Each number is 50 + 12 x the weight over its row's rms, rounded and kept within 0 to 99. Layers, rows and columns count from 0. The size before them is the row's rms in percent of the matrix's.

# layer 5 MLP down (transposed), 1024x512, rms 0.0217, rows 910-922, columns 256-383
088:40 23 67 70 51 62 59 36 53 67 35 43 58 50 48 63 44 41 43 54 48 51 64 72 52 60 63 43 48 60 57 35 34 50 46 45 49 48 76 44 56 60 42 50 57 47 50 36 46 69 52 59 48 40 53 23 42 53 76 55 39 77 30 39 72 59 66 65 45 50 40 58 54 59 51 56 72 26 55 44 57 48 35 59 52 57 61 80 61 62 63 44 43 53 34 60 48 30 42 30 44 60 51 46 70 58 50 33 62 35 57 38 69 72 56 58 50 50 53 39 26 42 37 56 46 70 58 49
088:51 60 70 56 54 53 33 54 64 46 71 60 35 56 39 40 53 51 43 63 61 43 62 34 54 60 35 42 49 52 46 35 60 56 47 43 51 58 55 51 50 48 42 29 56 53 47 63 71 59 38 36 29 34 29 40 45 61 47 41 54 50 51 52 53 44 53 54 38 56 53 70 42 37 52 33 40 74 53 63 48 27 40 49 54 36 42 53 75 61 68 65 57 63 63 30 39 51 42 44 38 69 38 59 46 67 69 69 50 58 43 73 57 54 56 40 48 64 44 37 58 64 66 52 58 50 72 34
090:54 52 41 45 63 54 61 38 59 69 59 45 50 72 50 75 54 52 56 62 42 44 64 48 52 44 31 40 36 47 46 48 55 55 57 45 23 54 50 52 58 55 51 36 40 66 44 52 53 36 40 58 32 27 49 75 45 47 42 44 45 53 36 62 52 54 39 64 48 52 31 32 47 49 30 56 54 44 41 59 57 46 45 59 61 51 49 54 23 53 49 93 45 28 64 72 58 64 63 62 41 43 44 51 42 35 43 36 66 59 56 54 45 56 54 47 46 49 40 28 64 44 55 44 46 42 58 64
100:48 40 36 40 41 36 55 58 46 78 57 49 72 38 33 35 41 37 63 52 40 69 29 72 48 63 44 42 39 56 40 37 27 56 56 55 62 43 54 37 31 64 38 54 73 57 53 23 62 63 61 37 43 68 38 43 51 40 72 29 32 42 47 61 41 67 35 49 45 62 46 47 67 83 65 49 53 29 35 68 74 60 41 49 38 59 56 67 68 27 55 71 56 57 83 37 88 60 73 43 21 45 59 61 43 52 51 51 43 65 57 54 57 49 65 56 37 47 81 59 52 12 58 42 35 46 45 49
087:46 31 41 35 70 58 47 55 47 46 35 38 41 50 51 41 62 45 60 39 52 50 57 34 40 29 33 51 45 61 16 40 54 47 49 31 60 63 52 40 49 46 46 49 65 50 51 62 08 55 29 44 38 39 52 54 39 30 56 51 39 47 55 56 40 48 65 48 42 63 61 49 71 43 44 41 31 59 46 53 33 57 58 55 58 41 28 54 62 61 61 61 38 56 42 51 54 80 34 68 72 59 36 36 51 54 61 67 71 49 41 61 47 50 48 47 41 59 54 63 57 50 54 45 42 50 53 26
101:60 47 46 49 72 58 23 67 59 49 58 34 38 48 57 54 61 49 45 72 25 42 27 52 49 51 44 40 44 70 50 48 59 47 46 60 39 49 48 54 35 59 50 44 49 69 33 79 51 34 28 50 40 49 33 29 48 48 65 52 29 64 61 45 52 57 53 47 50 54 38 36 49 27 75 39 28 30 51 48 54 48 39 62 56 45 81 64 52 66 65 47 54 43 57 38 52 52 42 63 52 52 38 50 60 61 58 72 55 46 52 64 67 49 40 62 60 37 52 47 58 60 38 57 44 66 25 68
093:63 40 45 44 68 82 47 55 50 56 64 38 60 48 38 36 55 54 66 39 52 47 46 53 61 51 41 58 43 56 45 48 54 34 72 62 48 29 59 50 54 54 30 59 52 60 57 57 42 28 73 36 66 49 45 22 61 40 57 51 38 57 59 40 46 62 45 45 45 68 34 67 41 42 60 49 43 46 38 37 67 34 50 46 56 58 47 26 43 61 33 39 44 62 51 41 56 31 50 56 66 41 54 65 52 45 33 46 53 46 55 53 41 65 56 27 58 70 62 58 62 36 47 36 70 48 80 46
090:54 71 53 65 50 74 60 44 37 43 41 23 59 49 33 51 42 36 58 43 69 34 64 27 48 61 50 63 31 44 39 43 65 51 67 36 49 44 47 58 49 31 47 40 52 56 49 76 43 53 56 52 44 68 35 59 32 69 49 45 66 56 73 37 43 45 51 33 67 47 50 56 50 42 51 53 47 73 47 69 29 40 54 70 23 73 42 66 60 51 68 62 61 55 49 39 64 59 50 30 40 47 35 54 41 60 55 70 45 37 44 59 25 50 66 46 52 71 47 54 33 24 53 35 67 60 36 49
099:64 47 52 52 70 39 64 62 56 46 72 48 50 55 46 55 47 29 66 55 27 39 65 47 64 55 59 76 44 47 32 66 64 50 59 36 65 53 58 44 46 40 33 49 31 44 51 36 39 33 42 47 43 62 51 56 29 46 43 56 44 34 51 55 34 67 51 34 38 43 44 37 52 51 58 73 42 37 48 50 32 53 64 32 61 39 52 46 85 55 49 58 53 56 43 50 10 62 50 46 89 43 64 44 37 55 63 34 79 52 46 68 39 39 38 49 43 48 50 71 41 38 53 62 43 59 55 43
109:59 41 47 63 65 46 47 36 39 52 37 53 39 45 52 50 56 43 58 50 61 44 54 52 52 75 41 74 54 44 41 45 45 36 42 40 36 71 18 47 68 67 57 35 43 46 51 71 61 40 52 35 63 34 39 40 25 43 52 63 35 37 48 49 55 81 53 43 70 52 47 48 67 44 58 34 37 48 52 59 37 75 56 58 56 62 45 37 45 45 39 51 32 41 26 50 47 44 34 70 40 49 51 48 42 60 44 30 59 48 44 37 58 40 54 52 50 42 57 46 43 52 37 62 33 48 58 41
100:37 53 46 59 66 20 39 61 38 42 60 21 62 50 40 47 33 47 73 51 56 44 36 33 67 54 51 38 39 58 58 46 32 71 55 49 61 50 52 39 43 36 43 53 50 54 42 56 26 57 40 49 52 46 45 50 45 47 56 46 35 41 45 53 59 41 64 61 23 51 58 40 59 47 47 58 44 29 61 56 71 54 50 36 44 51 51 56 79 29 56 37 52 49 27 24 53 61 44 63 47 52 62 57 38 35 48 37 67 57 57 40 49 44 68 38 31 37 46 51 46 52 41 54 49 47 60 54
107:53 41 39 42 21 48 46 62 70 56 50 52 34 40 63 57 43 25 39 51 41 58 45 48 44 45 51 46 60 39 46 53 39 66 55 41 55 52 66 39 56 63 59 44 49 46 42 41 65 49 65 39 54 59 37 13 52 59 53 61 59 53 44 35 40 47 44 52 70 51 39 34 47 48 52 51 46 68 54 60 66 38 63 48 38 63 32 63 57 69 48 55 34 27 39 54 73 63 58 42 17 52 47 45 39 27 64 63 56 36 47 61 57 65 50 49 22 35 46 39 48 73 41 60 54 49 42 81
104:42 43 67 64 34 33 26 67 56 65 61 30 48 43 55 50 46 45 70 63 45 64 46 83 57 45 49 66 39 37 43 52 37 55 44 35 48 49 35 53 58 41 46 52 64 62 45 56 30 47 52 74 33 44 46 60 71 50 68 39 41 59 53 50 58 43 57 31 46 41 66 43 36 56 61 45 57 37 59 60 66 58 65 69 59 47 50 54 76 52 54 41 48 52 48 36 52 63 45 51 41 47 42 17 47 71 57 23 44 56 40 37 39 48 53 61 82 48 50 54 46 43 33 60 60 52 51 41
# layer 5 MLP up, 1024x512, rms 0.0234, rows 911-923, columns 256-383
089:46 41 54 54 44 65 43 55 53 57 44 66 50 49 45 62 62 43 58 17 50 42 50 58 69 27 55 59 54 52 48 54 49 32 57 57 40 64 60 63 65 48 39 45 45 46 50 42 43 47 48 47 56 67 42 57 55 37 47 55 44 33 57 57 38 21 75 36 40 21 51 44 44 46 56 56 64 37 53 41 53 50 33 54 38 42 55 58 59 61 19 59 55 38 46 47 64 57 50 63 77 39 54 74 56 22 40 34 58 68 54 39 40 44 52 46 44 45 43 49 63 78 42 45 55 52 36 49
093:57 40 62 55 28 24 51 70 48 60 41 54 61 66 38 48 71 69 46 59 39 75 52 43 21 55 57 72 45 57 60 48 16 62 65 44 56 55 63 61 48 51 59 58 63 35 63 45 47 37 41 45 48 48 50 49 52 71 49 41 38 64 42 39 39 57 67 33 57 39 62 55 75 45 47 39 47 43 34 42 48 33 71 41 55 60 50 59 54 41 48 35 76 69 60 42 60 41 61 50 58 47 40 20 53 61 39 71 55 46 36 57 49 41 54 45 55 41 50 53 34 55 49 61 46 44 45 47
102:46 38 50 67 55 50 31 44 35 70 44 57 55 61 42 39 65 39 53 71 51 55 59 54 44 75 61 42 46 49 44 57 60 47 46 38 57 61 38 44 64 37 44 69 39 63 31 39 79 35 58 37 48 51 49 59 44 58 57 53 60 75 67 48 44 61 33 37 59 46 64 40 47 41 38 46 35 48 48 62 56 33 48 62 52 67 45 36 48 42 38 72 65 52 52 54 42 53 40 47 38 35 60 49 42 60 50 60 48 52 37 55 52 68 51 55 33 35 32 35 36 49 64 27 54 42 49 45
077:68 43 62 54 25 39 56 47 51 54 52 54 33 48 68 39 40 62 39 35 36 45 64 71 63 52 66 21 62 65 67 46 69 51 35 64 29 37 57 35 50 49 46 45 59 77 49 34 40 42 73 42 53 30 61 59 44 63 46 36 44 67 61 37 57 61 40 27 53 37 50 44 24 44 42 40 54 30 29 60 31 49 62 44 49 66 63 47 45 23 49 57 69 61 70 58 64 51 39 56 58 54 55 58 52 67 51 49 55 71 41 50 30 51 43 60 33 60 15 70 44 46 38 59 51 55 29 64
102:47 53 55 53 51 44 57 26 58 54 58 50 72 37 40 52 31 63 77 32 59 62 55 33 41 52 57 70 60 26 45 58 52 51 56 29 44 45 44 55 49 39 52 54 56 30 71 40 48 35 37 59 71 39 73 45 56 47 37 68 57 43 49 51 56 64 52 30 48 60 70 34 46 65 58 55 53 43 77 43 35 44 53 45 57 46 46 64 54 46 47 73 51 57 55 47 60 11 53 38 49 32 37 51 55 54 48 47 67 53 68 34 47 41 43 46 48 58 33 58 52 48 32 56 43 41 25 52
099:51 47 51 55 59 27 62 47 42 61 43 72 46 35 45 68 36 52 54 48 40 45 36 52 48 56 62 61 62 40 37 40 65 61 48 45 33 60 55 41 45 59 52 36 52 69 62 59 66 34 29 62 55 63 54 45 65 56 52 60 60 61 63 53 63 54 40 57 51 40 67 43 39 40 67 62 24 43 50 54 30 51 70 59 48 60 54 42 49 58 55 63 48 43 57 42 51 39 55 60 35 49 71 58 58 83 72 62 46 85 59 60 63 46 50 72 28 51 47 40 34 47 41 78 45 52 33 39
092:46 52 47 58 52 49 45 40 48 46 53 56 58 53 64 40 66 64 39 40 28 49 51 55 63 58 49 39 51 41 46 53 51 55 56 35 42 66 79 48 57 57 69 44 64 46 53 34 37 53 63 52 67 39 39 65 54 33 25 72 39 42 52 64 57 47 55 60 50 45 77 31 33 51 37 31 51 39 42 25 55 50 56 50 45 45 37 52 45 59 39 46 65 52 54 63 59 53 64 44 67 50 54 79 36 35 39 18 47 38 66 42 57 44 43 42 49 51 54 48 54 51 55 54 53 23 50 58
096:33 25 49 58 47 43 43 55 67 45 50 47 56 39 49 42 64 59 52 46 51 49 37 53 47 49 60 40 66 52 34 37 46 58 62 52 53 56 54 45 58 55 66 48 75 47 44 37 56 63 61 39 54 46 62 58 54 49 40 64 55 61 57 57 68 55 55 55 29 55 47 65 41 50 35 48 41 36 59 44 57 31 41 60 68 42 57 57 52 46 39 30 60 55 63 44 38 38 64 59 65 39 47 55 49 42 46 60 43 51 54 43 50 48 25 61 50 37 40 62 72 46 43 54 86 51 33 46
116:48 58 56 60 65 60 24 52 35 50 25 69 54 68 35 54 66 74 35 40 30 64 53 48 52 35 35 69 31 66 40 34 59 54 54 38 40 32 57 50 69 46 40 35 67 47 31 42 48 37 28 40 67 42 68 46 49 61 69 47 32 45 69 59 42 44 48 52 67 60 44 59 42 23 32 55 44 49 39 38 65 38 42 65 41 50 30 71 56 33 53 58 62 40 63 57 60 51 51 54 27 61 40 46 55 52 62 57 29 55 47 55 24 41 45 45 44 37 49 39 38 57 33 46 35 56 58 43
094:44 40 57 54 60 46 49 41 18 47 64 66 47 33 57 35 74 61 60 53 61 48 56 53 47 77 58 71 46 66 64 43 51 47 53 53 27 33 24 62 52 34 56 42 57 40 49 53 48 55 61 47 51 52 57 44 60 50 48 55 50 57 57 39 51 17 52 51 60 41 46 68 41 37 52 71 39 47 50 63 53 43 49 55 63 61 51 58 32 53 56 67 57 45 72 49 42 47 50 35 40 46 37 45 28 70 60 74 36 68 58 65 40 47 43 46 57 50 31 41 38 79 46 40 43 48 48 62
101:53 44 59 47 47 55 44 55 46 56 36 50 52 24 67 35 42 50 43 45 20 56 42 42 48 43 37 46 39 38 51 37 59 57 41 49 24 42 47 69 56 49 71 37 63 63 54 45 44 41 63 63 53 39 56 75 54 34 40 36 50 47 67 33 42 33 70 48 26 73 33 49 57 47 33 55 35 36 58 48 59 47 45 42 50 45 57 41 44 36 49 47 70 50 39 50 54 58 58 51 62 52 57 48 61 65 54 71 14 78 47 65 46 22 49 66 44 62 38 63 56 46 56 46 45 70 58 34
098:34 53 59 57 74 47 33 48 58 51 50 64 55 52 52 33 57 35 19 15 49 33 63 47 35 42 45 38 47 36 51 59 61 59 57 52 58 33 49 63 63 68 44 33 52 43 44 43 44 59 34 36 75 53 56 55 42 59 39 50 43 58 45 62 55 57 53 55 67 61 54 70 38 21 56 35 48 57 61 67 34 47 57 35 29 61 26 69 61 66 52 44 65 64 46 59 52 48 47 55 60 50 51 54 46 50 61 46 59 42 47 56 49 61 39 63 30 48 61 65 63 54 28 55 41 39 69 28
094:48 39 64 50 51 53 43 67 42 33 32 60 42 42 30 52 67 39 57 57 68 57 48 52 38 57 52 47 46 53 49 61 52 53 49 33 34 57 57 65 68 51 51 59 79 48 38 50 52 53 60 75 53 20 52 51 39 45 42 33 55 71 51 55 27 59 43 41 67 53 69 86 44 38 30 54 33 47 58 45 52 40 31 34 67 35 40 62 53 63 38 34 53 54 30 58 39 45 52 61 41 48 35 37 14 32 66 42 37 33 39 75 63 34 43 71 60 40 40 42 61 52 31 50 38 25 76 59